config.yaml
activation: "swiglu"
rope_base: 10000.0
attn_scale: 0.177
schedule: "wsd"
steps: 4996
Each number is 128 + 24 x the weight over the matrix's rms, rounded and kept within 0 to 255. Layers, rows and columns count from 0. Numbers have three digits each.

# up: layer 3 MLP up, 512x192, rms 0.247, rows 141-186, columns 96-191
# down: layer 3 MLP down (transposed), 512x192, rms 0.246, rows 141-186, columns 96-191
# gate: layer 3 MLP gate, 512x192, rms 0.242, rows 142-187, columns 96-191
up141:142126086104168159137128179142103129168134128156146105148124165113120096122149112115130164142141140117099134164154131163170107096101151179136122141126095114147107132061143124139120118166122135060127114106125173155125150108152147084124128167079116101125125134146078140078107148093120140113
down141:134156176134125099118141078127150114131139107134150104076111114111131142115121150152137104128127128123098132099114120136115151134144102095148120097109122118144079086145085099098128127130169088138127143144139119102126142106083139139102107113163164121180107140124156175128133124164138118136
gate142:110131119163088162117141165156113106102126126117153099055115113141134111130116145123120147118140110109136169109122101152144128148112114093160090108137171124122117120159163109161148128161141171117150169110119178179120160131144173126067139091099129107132139179101138113102115132138131145162
up142:104141099117112110130132123133076141128107143117145117163123134120116149094146141094140141136113095136119099126145135126094126108117120127137149104085111179140120124168159150142132135149116124128133142106154180207137150125130146127131140112146113098156122137115125145131134185128071130134
down142:174112145167112112130123134154117087128122135123158105045098138171185145136132121137126148135137131162152141111124077104150150121107090085103095111145113136121125135108134113164086115175133126136151133145117119154142155112140172146113135141117141151133175171129106126106130139119120124160
gate143:127119115134105098164096141114120177141168100112096126133153130136137159144122110129125132149112097115116100130122143132170172096139104071152166096106113166172104152136089166103142104104126113119136098101120123127117115166148155153129127111127071123120082137142120148081127180148137124149
up143:137126128136117122097110120153113162147126106120129153136108168137128136126140122127097118189089102105123118137128122120148150104136087113111171109090117159154117129135135161115137115122110126114109103119118127133130112155135164131138148161112091113129098124141108160108146169143120100135
down143:116104124107105119139140160121087152120096133061137122135148133103129162108108129131123164109108108102151123121163138140141134137150110109168143123093117194129131140117134151122150113108149116114138088139128132095127121161156155148125104120133103136104118121159114159134117162103123139162
gate144:088161144114119175126146125095159131144173131130127140125151104134118159110113118197119115137140148177143170137098098146142135135115086137137146135082124165087121122131160122122181143131104174142121132120113109148123115116131147097170158196126143161106112096135116141131105119097076153129
up144:120091121145118114141140116172099120130156132098130128116105144109115137154137150136121167153120141078119160110156071094158123125117153106155154086111078148162130140122080179119134110136128107108128113145115150108141119100088119124124109084135123117139101102113119059138104143131147097122
down144:167142110142132095115140150149136149120135154091153142145116150110159112128141174058091137103117129113093094117139162116102113136090104120121153139178113106172112114088122112119108102123153132130116145106164160128107176108157120118111139117136140132111126181154144147109129131135166099113
gate145:122133108135137113122141138119119128110143131110122169065165143129098105130138089140104139133124103098147120101141179105146112141093122130140103087133110143114073099101100100143149122128144106077123071078156129150164142125113137093117091117123091104136114129117158137121145126157144119144
up145:156163115161155116154119150123109110126105174165132119103110095143139103111145137099104123094130133094120139105141145120145161161114138155122139101133204109140145118136135165085133146085152175128126107103089143121123158091154117155159157138135151149110124130151176148143158124117125128108
down145:115111132129100113103104136159131128123162137125090132110127156129093114134142144147157141112124145106125144155138108140149128085124166088114124125117095135108071094084122142119088119151103142127161113081141144092144141158160124126081084106153068136169122113140132127168137149089171181163
gate146:134149137099144147140142145158147113128121101143123133139176138134103134102145172130128136104120142117126126110108141145175124153132133106100090116136121131132103132130144162105159076125099132133160135119185140151095124169158087115126121133130108133146190155149125114146102120122107135137
up146:121114142121130170125094098123119101123114144083124164103144146083144104090133116122130093119102129154129129079172117080144113129120111162126120161104175111132146102129156127125130170120117162108122133154130095086131132097103132100111090153150142116116126134136100104151149132124180091119
down146:128109135117130146126130122112133113174145139192149133101139151132148118112105126141112125133117101125096138152064129129114132116138167166109094110112106128140136128162138148096101115119156125135124162128114133149130129106160138146078099144118107156155163095154091123133095108128141137123
gate147:094114108168098099115144154176132120168102107180124072120081177131078098138100152106118138108124140155121110156110175110137151143134128109116097138141096095095164126151170190112172159125140093163153158145132148154128148149085160124116136098105095119159133141136164120072159134175105141130
up147:085115117116111116173144125124125096160102160109152151150134132147171117160163128148149166159134140096156069134148146143086143147094123150126091106161125151109143134092131082135111113090114109127160118145127108181140081116152144151143144152096131128126122136144162160158147131132118100160
down147:160155111144120097116155167105142142087096118120128123120129114111117113131162120105091161137153181176093102107118132121165125139148084139107131165149145134139148122127146117098184088083133088142122094102097109149141105118109134147148137179101139109152133154147150156117127114124130127146
gate148:125103127107074095112130126130155160100118113140130125159132149105127109108129131131141139084146161177106164111112101132120142106118113089119118104136154130157087131115118136113118104172087157138147140151110131139118096134131125154100119068125097122131129109127117156099109161124104138114
up148:136124122136111144155114121123101093124113157114120149093137115110122165118143143159091118144083147127104108167118131131110117119117144164121097101123114154130146135124133101110109108110131128117144113170153073102170101075132128147187125152151135126142142123089152147140130109088121074107
down148:141156126156150135189115129107110100142141163138168152092152097092120139112137135156105118138077115084108138157083150109122133125121144185128132108134118113118171095106126075099149105090138114121167088130152133122130146148117171104131156141137131091129126105131150109114155101148105120136
gate149:098107117151098193109142101135098143104129090142125110143101133116161132117101149110161147139126143094100113102149085131116155110138161155164111122093144129141159086154101128128089113137163141129163149139116140154116150113101079130105178135126137151149095126138134093113141113115102087133
up149:126131120125084159165144100133089149151174155132111122152116136099155146098119159149159149120159144121129115085132160078111132137124107124118120118126126121125132145151193135171128133111162090113132146126170088136138131181131116147092161124171170158103095125125171155140155127120128101140
down149:141116164108059159092129103115111111133106136091142131146113154123126142123109129147142162116153168146138112113123108103134189144155132151112115139112120093110150121120135151108105127149163128131183167157134108154149097119128129132102152132156138140144141157123136162112157144110096114159
gate150:137120093128182138142128126121147088142085134131108112170116150121105137144095120164127119145157072138133113121107191119122163150138121083163143145138142128111120135140134088157145089096141122136111134121127125111148140122119137128105170098129173115141092130137150115093135105106137084124
up150:120117145147150153163114141095161101127098166096122092140084131111109130148073107130145106148158141109128128152127115154138161121070128133103114129156187146140130144123177130114139113099168130112123126104128159141163130158152109160149136131149126125143118141100135110116135136167178113121
down150:147126104153127108125151144192120125145110131092130118093149139151166128120151131141128069102098152145119127134103139131104106103108131099079141150136117141126105115096116165103109083117104108086084124112124139134160163158116133165139137124116132107163137146080161158155106133119186132113
gate151:153116113117147096099106116146120105119100167104118128164128129120165127153127150115105117090145182110099141113122126134175156149107108111193124136103118140105143129148146111130130095151162117121126116177157146135144142138118134177151136134088146151129114136143123116152107092144134149153
up151:105170144180107136139210127094131161151119116107116122116110120149127132171131128172119164106105132113094113134133151083120187115078115132129093167140116122153138122119106112149102148110091139132128140106111111164156151144100131121152102148157068094130133126099146126156201167126123118195
down151:113097085089111164126107141093141153146159105132133148137143096104119154107081135127114134140126114123141077119169162142105110100213127115109146097184128105134134144130139096152138143138134146080104131118129153122107140149157138135118117135157096164094099139129138140149081178114134129070
gate152:179073103139132116115127127158128122125133138106099132105148137112215120105129144126117153141132136169129109124125107153107169168145096149156119138118122127068137120144172150119142141130120097138131115137121154150136112093065129112156092173110097166116092104143139110107182132076137119135
up152:125165153161112153158097074118147123075110138147144143095135145164127152116112150132155111145165177109114151169093124117122118136131137147118152124176110116122151128087105078108103164106120121085123142162142155149133103136146113120127123082134116168154144126142110113168095130143110190108
down152:087145136094124129153112135090103123104160148206139095158136131140172120129120114107115076117133112076092164116134105159115116092130090112114116109120121119102103124097126115151099104140096125148163161125135155071114163085162126166142123117154115143140125108138182134113094126177145124121
gate153:132096091145115136123124123140127102132106154136106115159121134157106136129162144122166095109110089109100125115090157149123114149192137099146153138132119119194115147158146133093116161104113147137150093131090122157148126169137198105141139146122130096108116095172075139096106152163141134077
up153:134117136100094133152129122134182099152129154105126144155119159137105133132140125122138106140072149062155145106097163106097108125165147122181139163149133146144179142174104117115156104104120168137126146152138117145168095099147074116128133187131130143114183154155117125138099128139107120130
down153:108095126125118133111089114134159078101119126186105164159135140119118162152096129160106137124100141136132120134149116145126106136163115139145127140164087131165146140137107112128172135143155148117129118116151139170174123101123119113129124143162107152111130122156120115140142098127130133133
gate154:121147094110130140137100148130154113110111115114131132114112140106141153115154100165145130119131128140129143150152131097118103147125117145115106116149135109107137075134152152117145112158152103131129139135150157123133132161103128150113193192122139108141159148108081145140123145121103131128
up154:112143114138166122145180114127124126129157136132129120073126124135124137083109131110131112169144119122167129106093137175143147113154131128137139141137135122118116104153165152118157109123106159131136112120139132141127126147143115126132131104109123122136147131161145139162149115182137128159
down154:087109108135149144160118098156123116128118152106144143137109109115118128101146158150096122124152147112157130109114129113139153091127120141147126144128112136138127146118161142140113129131115151131097081153137118120117106124158114146114124120125163115122106099149138128100152117148180095161
gate155:144159093150145105098165134148128110090169192146107100128145137130134135121174106099142120087104150109094135119142149095187126147133106098125114165158110101137093105148113120109126137132163126142100163130111111154131123110110085170168155079144129097148148122067133074094111129134114066120
up155:101163120134112148151107143111132152107102120113093097130141101133139132152162154098107126133106103120149159041137145117127113091110141106167139166147144095148144125119114122081111163143112158084160129119097130131142105107139120133109134140117117134120143128125163113102109165153149146132
down155:141104131104128123128120128094118133123158132048165110159151119127113137142075110082133180143149116112132109167124070098122147118162110149157107123105177136104123123092137106177129137125107104134133120113141153119112162151125165171170140126138090147146125117128109146167108127114106113140
gate156:111130141187151132129140093125109214164127127175140140151091150139109131164147113075112162114131076161096099124138151136095163148111112139120110117142128095128123140114154146185130129128141155095172104119119140133087151136112159094119114114143132112148144112146157107136094116172107115100
up156:121102127132126140140112128103117173126116137161106135177058133099112138149136122084120132100147085127142141134106129141117175138109091134131133120146122159160107116125108118169114151120128135107156119136162135192122104134162114158128088110109111132117118164129134127165146112127105108134
down156:120114105118125091127106098072126163124088125105185120180153125122149141125136132117120134097114140115116080099160112177129121098136070163128113116174117139105168144124166134188119146151120121113147098154120148123108171136101103134152136126139123132109112170141116094126147142144101139113
gate157:121110107145136100123140097139098123146162139149067158097133127120117128146127112126082136116139074117162116110154162130107126142077137103109138136123183116110169140123119098147159148128118144127161136120130191073122121149139147145073156111100115103111129123154128127165132105178101091120
up157:157179168089124123131120087145082091144097116128163109107106135128129146120141097139126108126172169150097136121121117129155141155135134122135129120119071152076144156079099131135173125180140111125135092106107120139134138099128159163151139115113162168107154160076098123103124134113091087128
down157:108118104140119145106119105152136099125147150128111129119141111145104101136131152145164124105081112125140147114153149123103119112131108123149126138106152091175125103104112156120115132119112133132057152124149059182161155040081101103128123111123154058134124103162160156135124148123161148126
gate158:164089144150083135142097177095116089131096130128077132197138118130117180186114143090135101116103140103127082137086116109107147103145139118141163092120167128083162117118131108136110102109133167138148096157129146139122095114140140093132047096130096126125101107134147175102152114128103110122
up158:094149125121185101125134096137139175126155111075149128089078145146146098111132165159143150096146153116142175128149141099136132136134126127120105170169083110132141146110120146119169120141107106117082126116111149122092183132118117148140160145148153100146124172155147115132073113157161118106
down158:149110142156110143124110168129165120115127136190134134141110113076144102166106107137159184126118136135076101134137088118126108114136144113159127121122134115139076110088092089144126150143148141112164162116163109112179097144105139134093106123142095121135136082101154126075151161107103115104
gate159:116168132114138099101141149102157136131163121132112121095155103097118079102113134167158128178141180157111124140126156105186167138097137107185124146106139103150147157134121148112137142178116127102135127123114129126128088133113109099117149120133155110183151130111162095082135135129149125118
up159:117152125106171120161113116160097077130142172108137137123134172086100104104127179119155115165137142145112152114143092140148132116095145146094110113161106140219091144132133131114134164127118122112121133186143145124080160113118141153138136120184170125175155128095122123081127187146166115154
down159:173180150123102142104132147134161142153121117126074139095121133091082145107105101149120117091142168153113165196158108141152141125119104137133127116094082126123136141096110142088183118153135154123153145152131100138132120133098126141080133137123134147145140147083126109085119120154172134137
gate160:124143184163162106172129105131148129145126083107135102134125152125090138133128117100098141146130103116144135121138093163164141163164151132121097110125129099128135138108106103149125132131105132153134095158130147098138134142136109113069165196124139077148164140129117148168172122091141149170
up160:126140110132113133083136152159114154139119148126094176117109160112142115142151165125136152125137183115095130151119104103088141109074116124139135146105113101152113120152146117115162118116132082110135133127125132151162106134149103181157131068156145136137101128131144105113112101159076098063
down160:127134133116133164115153103134132127115178126130140110139173101141152143131123139147129101121111169136111143100125172099115115149118131095151110149150144139082112106097117153119105093156151126116132122139099102115132154102095123114118093101144134140119115126145105106038106105138198139127
gate161:113122104147110155131172103151123119176136140100105138142121161159105153129113096164116106127130136145141127087137134144080142121080107159145131119133135157153134081131121106103149110117128140174171141142137105127110138196134172099102147181171134106125130111128118127116162124102101111085
up161:074125122151113115124123144138131152132118115123127138110152132112138162137115133127107123122083109146128106162158138116151147135142105143088107125114080146111059110092107172096131125141142126117161134124140093145112071158165140155150132155134122154130167115125138148122161145104103158144
down161:095117118170104120147124174149146117129134120131120122123166138150172144150136126110152098104100112160133128178157128096167170159138100128118112160095108160099098151141092122103131105144146158095129130119095134116114123131143136137151121118120121179141124110149163134124130120121102184124
gate162:185124145168122159140145169051152114109109112109139122179120132124108161166131151116150144086148111145135112132106144145127127110170092103132168118151186094136124109122156117092136154088130171170124116157086130088140132127126112122157124138068128167102114087127107177102161093141127102138
up162:228093157149122157119179162133118112142157142185113115113149104090059151105169147113143142141139099140110161113158149121180149128134125124123151152116137097188096079137175170109116144020162160112145112121140110112117105108125138099140112138105069153120155056142152125108113122173097130115
down162:110150124126184115098156117117096107153106171090147129094100123137088098109092086128143120142127098145150117153122120089102118187107114150117123101127146142134130169165152121135131085137084111128094104123112106142112123164108181107144175151164163122130135157126140093103138132134121071136
gate163:153108173129113108116156177133126091157137075096126128155151128107072111150148165161145171090138141119124122113122152101122125148110146104136137170106138136106136138086153115143211160130117155121117097159091131140087104100167135133145091092111122167109117140146152138091160135117150133166
up163:100107149115165086138108113111188190136097127132139185118133134139150186149132149105122127202149110124107127137178105117134087132171179143139126139154117120126176102094092109116135139041148119120112129107104133113119094198120105123126133135094149091145125120129121090150168141152105183092
down163:150155178099116141122135110155068087143162096138089105154116137137146089137135094111150154112109150100143115169131153122182122114104080125120175119090084131084137131124138118188122103166132150121147125142170162110157139115152111130139169093148123138150113120082116144153105076112164121094
gate164:122136115121154115111150107134105095135166120131121102114136133157097118131120091098155140155105071159133130110119102178118136139104130134144131131140130138138153143147127156136144165167132139127129124109133103112163141116134156171148168103186122086128121121117125079121146144156094123158
up164:097134148146125141128090124092138122101122123095093146130143143137148156137155123148106117140147171139138101113113152118121114116129157144139107103143152124130066133117125117134142125123122137104095142163140113098115118116145113119119118136099116141100117124157112131128132141123123118137
down164:141134134155116127138085146165154093121129125172105111171120099130132098131152172157105166132147112133135148143150180069143140118146142090094089144131114143154120100119116138131109126148145138141141123109144142146120140156098105090068100126089101138112129150127163158131119114123127120120
gate165:143124140171131119133116132162113169141142169115166140100107129140137146114120120165141122132128144072101137076123117135123140153098133113121140142121130089085122114144129077148106133152108128143144135117090174130118128144148137130132081139092164151135116146171119126136118120164154103134
up165:146115146133072151099122133096165154171148144154113142141073117107069076140116132147124103155122137125140128113117123139128128145135145147113138117157097139118062181158076136155108107112120155131112122169112134164158135133138126173164125121101146128142152165143113147108124175149149101158
down165:125127114131139134138110140147090107100142105110153149108157163130108167127145181125123121126130140125096122139139118212099143094135084123156110146095127129134128114141114143090120074110128146184139115107125112098089123090145134105148131178128113162137118133127121115148116142108115113118
gate166:127123132137111132144070164163155120134127109179137126139068111172154129111145139178152121119153153143123126122051084124151084152111152158141121150115160130130100144096161143127130154118133114124103077131118126065134129091133113097120104097127130159100075126120136146111158142146164111069
up166:126118168111113100150113144096122140124129104090140181136163153117145106103078147121131139124149132168129115145140163124158161079119096138096132115158079136087138121125114074129171123126136114076145093140108159142146094095077115143145156091131115138154130158136126133148126145141119147163
down166:142161094088134117091138127107144135093135118195164094107111135155122100177179105164121139155100128138111147107076109100129136095135143091098109111135090108156119110082126117124089073130091118148147145138130141124126142133133134138108099156108109123130146127134134167125135095133127158106
gate167:129122105120108132119138100129148134122115109137090102129122139115121107093110102144108154116127104142117128111143144127175154113110104117116122116100129122154131094100136135098149199145143111103118143156117150141135121170155105123127143127155165136098160139109139123144150124116149131127
up167:143119154125143096122154156085159123140140122121184125138116089114119140157166140156124126103097131106129132153110117087122095156116135128141122096143150147128149170118136145134108131105139115127172123134107140110113119106114093114124142141139137095164147149140137142114103139114121130128
down167:133135119149143144113156146116174130132177103101174127075136111117132164104160123133162102122123115105154131149114140129124080139139124114123107127134149111109163144103127158157116143133150095170091112094154116116132180121127086095130140134154134127142117136153117150120117133130122158133
gate168:138160163154129131143165139123108112074113121167129170116128134142126139096134153125141127166134117078143143155057108152154126112090120102107113135124133111142149138132115151121116112122152150130124102138103119103126108140128144086198093104140112132137148169181160114089097164149098090151
up168:111176120109157116176109116117129128115086114147168142151108128154167147119138085136147120114122123112139153120115118160117136125094108125110118132115152174127137105110114135118168116122136106093112110103109097127114080147122130099152108162113153154112137097160131100110162145119138098119
down168:162140119096122145097180151150158135110110127088148110138140110130112103179153138112124152131131115138145114105094102127168096131127112196135138101141134152118126159160131124127103124131116057110126130097131086126120110122122159099161141107112113151149115148157102138175141142102099138132
gate169:133144165119101139142155118135124132135175114107154080140119119119128156167138078058135120121099104091138101119165121134115090157091122130092114152138122108175113164149117114114128150148129130115138105106113163104144149134157143139114128135150117146099152129165134118101157093132130146140
up169:063127105115129161140112122119091135134113138138063130167166118126106134107070137099115152137114109121093117157150112137166177102158151097133127118131127166088104114147091118116114152074114121109121194134096179103146153143125121095100119106147167109123122147138097115124129133120160102129
down169:165129152158138116075170158127145155141120079101163125139133119091117157139143108121137140128118118132145100134167066092105082155116096126125105155124125111158124139139145108159098102136135138118125153081087127162125142134148150148158157135150124132088142092128142113103171130133173160101
gate170:146109140141044143158140139099118131119117128166133125157108121091111097153102145135132093119128108117107115159084099101086123103117090129139151106155157143175132115089151116115131187102096157121136105143122138129126126124126143116129101147129131150142131110185139170132151102115102139111
up170:082161146159108167094128113139133107112148130138111155155126155128136114088126129150097118080124148149164132146101130118144088122170130175105105144149122142119162128142135104092111128124107109136134132138116113152152117125135107140124092121135103076104105117119140092063110112114150174126
down170:140176142128127169147145099105129090102099084203123152143131127140107106125087092154137092110141103137154193106122088094135120145133112142128109126118163169140137131116132084122155112137153102122116123175121103116136113126125131166139081149132153140066121131141190129077127121120119143118
gate171:125131138164131135131089132133124131078143126102160075142141150105111158160114110136106114130103188137147075123163166112137154137144143095138147110120131134139152163090099119092154119118114129121122152105186131127137152119128111134114134115141120107127089138125141154132153135092117124151
up171:087084132102136137118118128110129131166122100105121098105150107091127120111118138105112121148131101113139105129115076125102138146110113124158109126117159128100103094124123167128103140140108108140128108129145135135161136141131167129126161110174131073131090099133099129140109119113124160085
down171:117133116131099125130159123145101112100123148124130194186096102133102118083144111126119113111106126124090176127128145101093087106162140140138134150115149118120146137144111117191135090123112187104146100127140159157129120123121116108107126152130104164121160126138155120107122125177131143129
gate172:133095149145138135150098137115155175097110113145140138149108101113169136171192129135162126163123133154125064087131138137140116105102154119114148159140137150080121104134101109117118150120168152172119109158135102153188131108146163120152132151163140136134095111138135159171134148133127159125
up172:121102156156143130158123131157134114109109140127142126176111094118098101131121142139105165112129121174141130138131092168109111114171096137142133109153084130144143141121150168163113115125092124113104128054167104101105135096117131094128170117153151129119172113159131108164151134107154072162
down172:124108150161157118123135128137118123108143107133128104172137090114159142072115190105096186129100147189115146120142134150083132123131151096102131117130149098152126095136143127099132137084129125184121129068112139084097126113163127099142193152132111147120147106119110137104121113130134117153
gate173:103110124120153113148133131125105105141119149153153162135096168132164125109136135120105122129150149120133152153133114110137127163098099143134115170091116130145096144114150115091122103099111148131141138116093086108105129181140090113114130132133130123133158128134181131102107162083110079131
up173:125154125106122153116140126124159114136093117118150121108143111139125126149103125137122114142114127138119116108143120161131099137155111112098106126152127110100131122121120105166140129142121108120108126118167107106156106073117138132127120130093108136140118124126084140165181125174140178152
down173:155157159091146131140092110116142128127113093137146109110150095142142114147123063139151101130098139115098119090124099079080156154149147116095148144138120125142120107128136164134088122149155123145102136154190167123109108130140144158124142121125160078119137098136167130117130163126152161161
gate174:124138102138122121144107123184153119140082115157144128117134111135129137169123158160084137149148126119120094164126137124125145139127139090131122098161183115076162103138129151155134091119124155105117158142152141095096114101155146178126132072135090122097098124122114151094129122129155113188
up174:113101107123092134130147122132097128152123123176095163109102087168099130139174133107147126124145156141171127146150106157086109140115118125128175127141172105053092070096157114140084105117150115131111153106122100151138124130124133097194158144095126100041088075170097127136155086149124052113
down174:141141105109151158157116124174104107132141149095132115158125107133149161154128127165130128132082131143123100114164130122087134199144102106126105159149142117115126123171073105139161102068157133196148092115102129143136071116122141106086065088084093134113116153153140128075138133124135108123
gate175:134138139144112133157143092127138105125139153158152081141095155160182133146123119103155156138129133150105122133106116117110143093138091155135126085108167144219090108129097152122119135067099135076110095112109145122117137103136121106133139101119120095091115129129115110112116149145117130120
up175:127092118138205159127091157143128156122057113137135132184134134137080116135155102194152082087122125141184129166163161144105149155148122098100063128134106126076155132146126139103143125164136091102097132139146117146114122105139158106076102099142131119140112096118088125161146119072131123089
down175:060173128157102169115110103148119137112108113153131127074133152171133151194093140115069116115147146094119158098099128125123131130159154155137187156138088113130113128165150085116170134136134128116140140123119075079133155134125174110074105145085159124146126121141099160139082134131113127107
gate176:162107168112119126143078156176132140122108113130101113139158129120147096111084109108117150151116086163135156135127144166104127132148103126127129153133132124134119117165125145111131140135177139119085105134125141123143078128125135130154128104116105142122116140112127107114116138133096159129
up176:135134138153158173138133147103127151117170125141136103128112152156157144186137128157131129122170149117135119139123112105159119112056146123157130149148113142124115140109104149137132122089103130114160130119104146135135158106149122137143113117146139129124121118164136146146114137143173161136
down176:116126129128153108106135122143153096145166137136143139140100107132117139117142142109140077145135130083094131086097124113189154134118155076139140139091139122148139122105113113165152121183082139134169133141134125126127185133119125122099131127121153116129118113130137134103170144123141123133
gate177:108127139172131147073150137147114163183124125140142115165142173142107112115111136128156123132108151106105116076130156144125173143153091128138114126156116131137129120132138132156140145095176109099117142101117118090115092154101145128121087118108137090108151119113154168115159156140154154125
up177:132131129148118164092122126122098170192111155139157120158134166176126103094130124106132147132100142117106088048126118143114134128151132127127104124156142125138093146121147156175127151115143117094111101118120140125140085122118124129114090125108109121096142101126123159139174152153176144124
down177:160143113102098136138131146119129130117120123077137155101132164120086171117151135113109109098146105125131130138133131134118127141123077175114165146199150148150124158090131181124153113113140136101119122158130140123143137118169130112136091123086086135149150120093107106115151145122146137123
gate178:102123151170160101087120091100151136110118133113087137165152087142161129161128116104165117151144173151116151168089166127141116180163142143136058132137116099099104198147126139120098098105162119112113103110106132155129121078117159110090137101147136142084141146103063170128126093125111158079
up178:106101146140156140096137083131128130110151125092133121092151136153145164150109143113147117154116196141095131143080121112130072167114136103127100154119093132056141090116165094144111083103100114139123113115131140167142140101128116160127136116123137128110129155149137161165073100129124121089
down178:138163125108113120185167133148107095127092136114149137142115143127114140103121099151116139111138094083149114092133074174118158108104150138140176147137145143158156126108082163100159145139124136145142118140104150111082137163136112121132100149133158140136083107135144132130105169143120115160
gate179:143116082121099158111120125122128127085121110122103128085130139165134126112099141135116164161138110105175126106114110147147111126171110144152117123099145127152151170170109112150126104097069135125118121087187136104109069113133145127103143192107122099105135149113129140112124132156131132113
up179:150101103137124113111133115122132149124126128120115124103128174165150127126142145131135149139147088143126116095123102113167099108136119147143146125056129154171134124128108128149129099110078124104157137101165139147108109135150139148122137170128152107129179144117102164124117161138107129148
down179:132098105115075127100121152113147082084139146101117153086095152171148123115109157126149110138136144123158082125123080151166115146164091154127106114110129104178116188113105106108161133106115151113148122117145105135156083092129143126161140167192114117100117099139115137161129128148125138143
gate180:094178123156146140150175130083108141091140155123101127113130125163150153149143130133153161142097117106144151135141158147103113085134122144127116120127113113194109082100147126128136119140120153163109137153101145120110177173118119128080168079109100120146097125109082133131163139131131123102
up180:158064112111096106116123167169141131129102098110117130134168120121152151141102140117115160126154124106115157111099099091176142116129136093125167146113158160112178158105122141080108121120144163132159119127158146112139139123112129138130108151148180150127141138090175104108095114101116085151
down180:129123130121170170144134148100129137087138177127135110117154096128124154109155132132123094121173174124153092142116100136113112133131166126113084119169126096171116141117119127150087140110127110126102098098104116120166095103145158152134155131094076152161131102167141123092138150139132144120
gate181:169120098090097112167113156118131129134143098112167116168146123162125115111121160106134101128169111116139130141129107113131144125093138119162130136135104148157137101158104149089095143138122149122125110177114134187114171134102112138122143135103157143156091129076181088099141153122115148151
up181:120135210142111112130130149108134107147120133114157148120094118099103158129144111134115163121124132113167152175119163150144100126160119146147113139107149101123100137156116119103127118087118121156121106074151159114185094119136155093101093140145137115124159137147119126125136116133139107122
down181:149125176153140152097122109083133130131125103144126157136097107124097107125116118134125134112120107115131136141091114123150125136141104103092103143120109129105128149129123086140138124125119161109109097108105159104144115107115131137103132152135096112160140158153100126137114097145132155162
gate182:106086108200130140128155141144111162135164085103122133137144085129129133112106152186151145092102165146178171082146103088147120133107123138136116151129134136081124141185119120158164100128155092124151133081128144139127131108151132127114105120061151125122098101114140165099113159127110139147
up182:147148119089132141129122144113134141143117134142151141163118157132112134114128133084142129128128140120145076171140109129061108126126118123078178123118091091104126128124126141161137097167101128145111166095142127136112105171129132096120134093179074103153165170162122130100123096112119098088
down182:124102130161164110150127121128117156148168099098141073103111122146174141150085155166155138121138147121124188098142118132187105134116142125169095103164136179128109128187090098110121157103129090136174096134145141151145140094119102098146144163068135157108105131090147139119120124154102156160
gate183:105089079163117084130156139162147154060103104138080132092136095100142161116099114120095150109135127166149144099100112144128175139118129108094124170134148138112158141105164157150120123128110095149105157146159167090116158161153146095122158131106119115124085134085168089151084116141146118174
up183:200150114124151171137117135125145098185139167107170147125109179120111115128147122137120127131109122109139123177108131083154102076122127104166114075126137067113146138131117082126159134148154182097130112135075134100170122124086108098123153132127118146152137142137106143087158130106088110078
down183:086114115124141079112119152168147162066144118199127097151146150130151146090119120146116152111137113115116130119087109104114135131098133139107122174187135180112087110090124126139137162131131089127126111125177166143098129157126099151106104112106136079104130132136151144125150107130169128163
gate184:140147144143110139154089148130122147142116118131097120101135092134115122104110112160093046123142135096165128133111085114090096097146147198124150155103163110155113101104168117113183096117100147167090082152081085105130145110133106153110126117174142120132083078144107135105176135107128174146
up184:112108164148127176144109172156148119143147126147131065099144107148155127104128103073179168142136094171118148108128175105123131102107079079138133181110142141135133092155106132150132175145126120106149129088109118163138122122117128101095101096155100092135160143183139096141120078143113110121
down184:093157148143146126146065153145078093160144125226125100120100077161137092118143088131132091096169120109137153146114138089095144105147166154145136141127113089103125102138126092134137110158090142137116107140120107156132160086162101122103130109148149098146102090126097138164130128093128128147
gate185:150153152115113107098127128133158136123156155174113158156098147097131120118094148166163124087163127146142155111094121095188123127123112109113128125115129107107165123138151157148115150140114153151153139125094133132111125126174106123152122087150110128125140157144127096096118156115156121100
up185:109117107161158120137154109131094155126102110146136139130123134148133138090123129144126143162114109139125123141122146131098094105149124122103135110116111105161080131093088124163139128098159118099117103134120135126103127122115136104128121147144172106115102126072131099145081117127138100134
down185:135128136155105111164107133128135178147089125131114111135134150117153150188113122119099111144124123151086115109156153133086131141129133159108139106081094103117146144163112130112111143147124090052121119162171123114117145150071139108164147127131150121086113142095116127171100138150132113108
gate186:115160118153146164131142130088139107096158135124135106131113143114108155092116142113145115145152121156135082104108082151121117110167133131123154151142116122151119132117131144088143089119151145084147149109159117078131137097118112136158141097135113079105137117132094111146092115177143125146
up186:110173115121135116145112133097137109096131137162132132157079152114098133128159141106130083149177125099142117126106138163150151122152098122136142130133113084133110181081126134110145135120133174053102160092140089107114129124157110141146117138101113125120103110134123148134116132140127175108
down186:151124110160113117137140117130131126123119115053133119123172101129099153162100127115117163104069088145090137157156133147113141120112157136130119106166169181142131151151109163130135120166109118171144136135164164099120093135136135071128114132160124134129123126127150126130153152124147110145
gate187:154138050104131079115141156161115117143136132122143110109103142132096075127121144132127120126053157126141119110126072148120109155128107150170151145122103112110150135102102121132133128156126104155086098136087157151108087101131096153127128096112117192147112141113141142099127110110157102145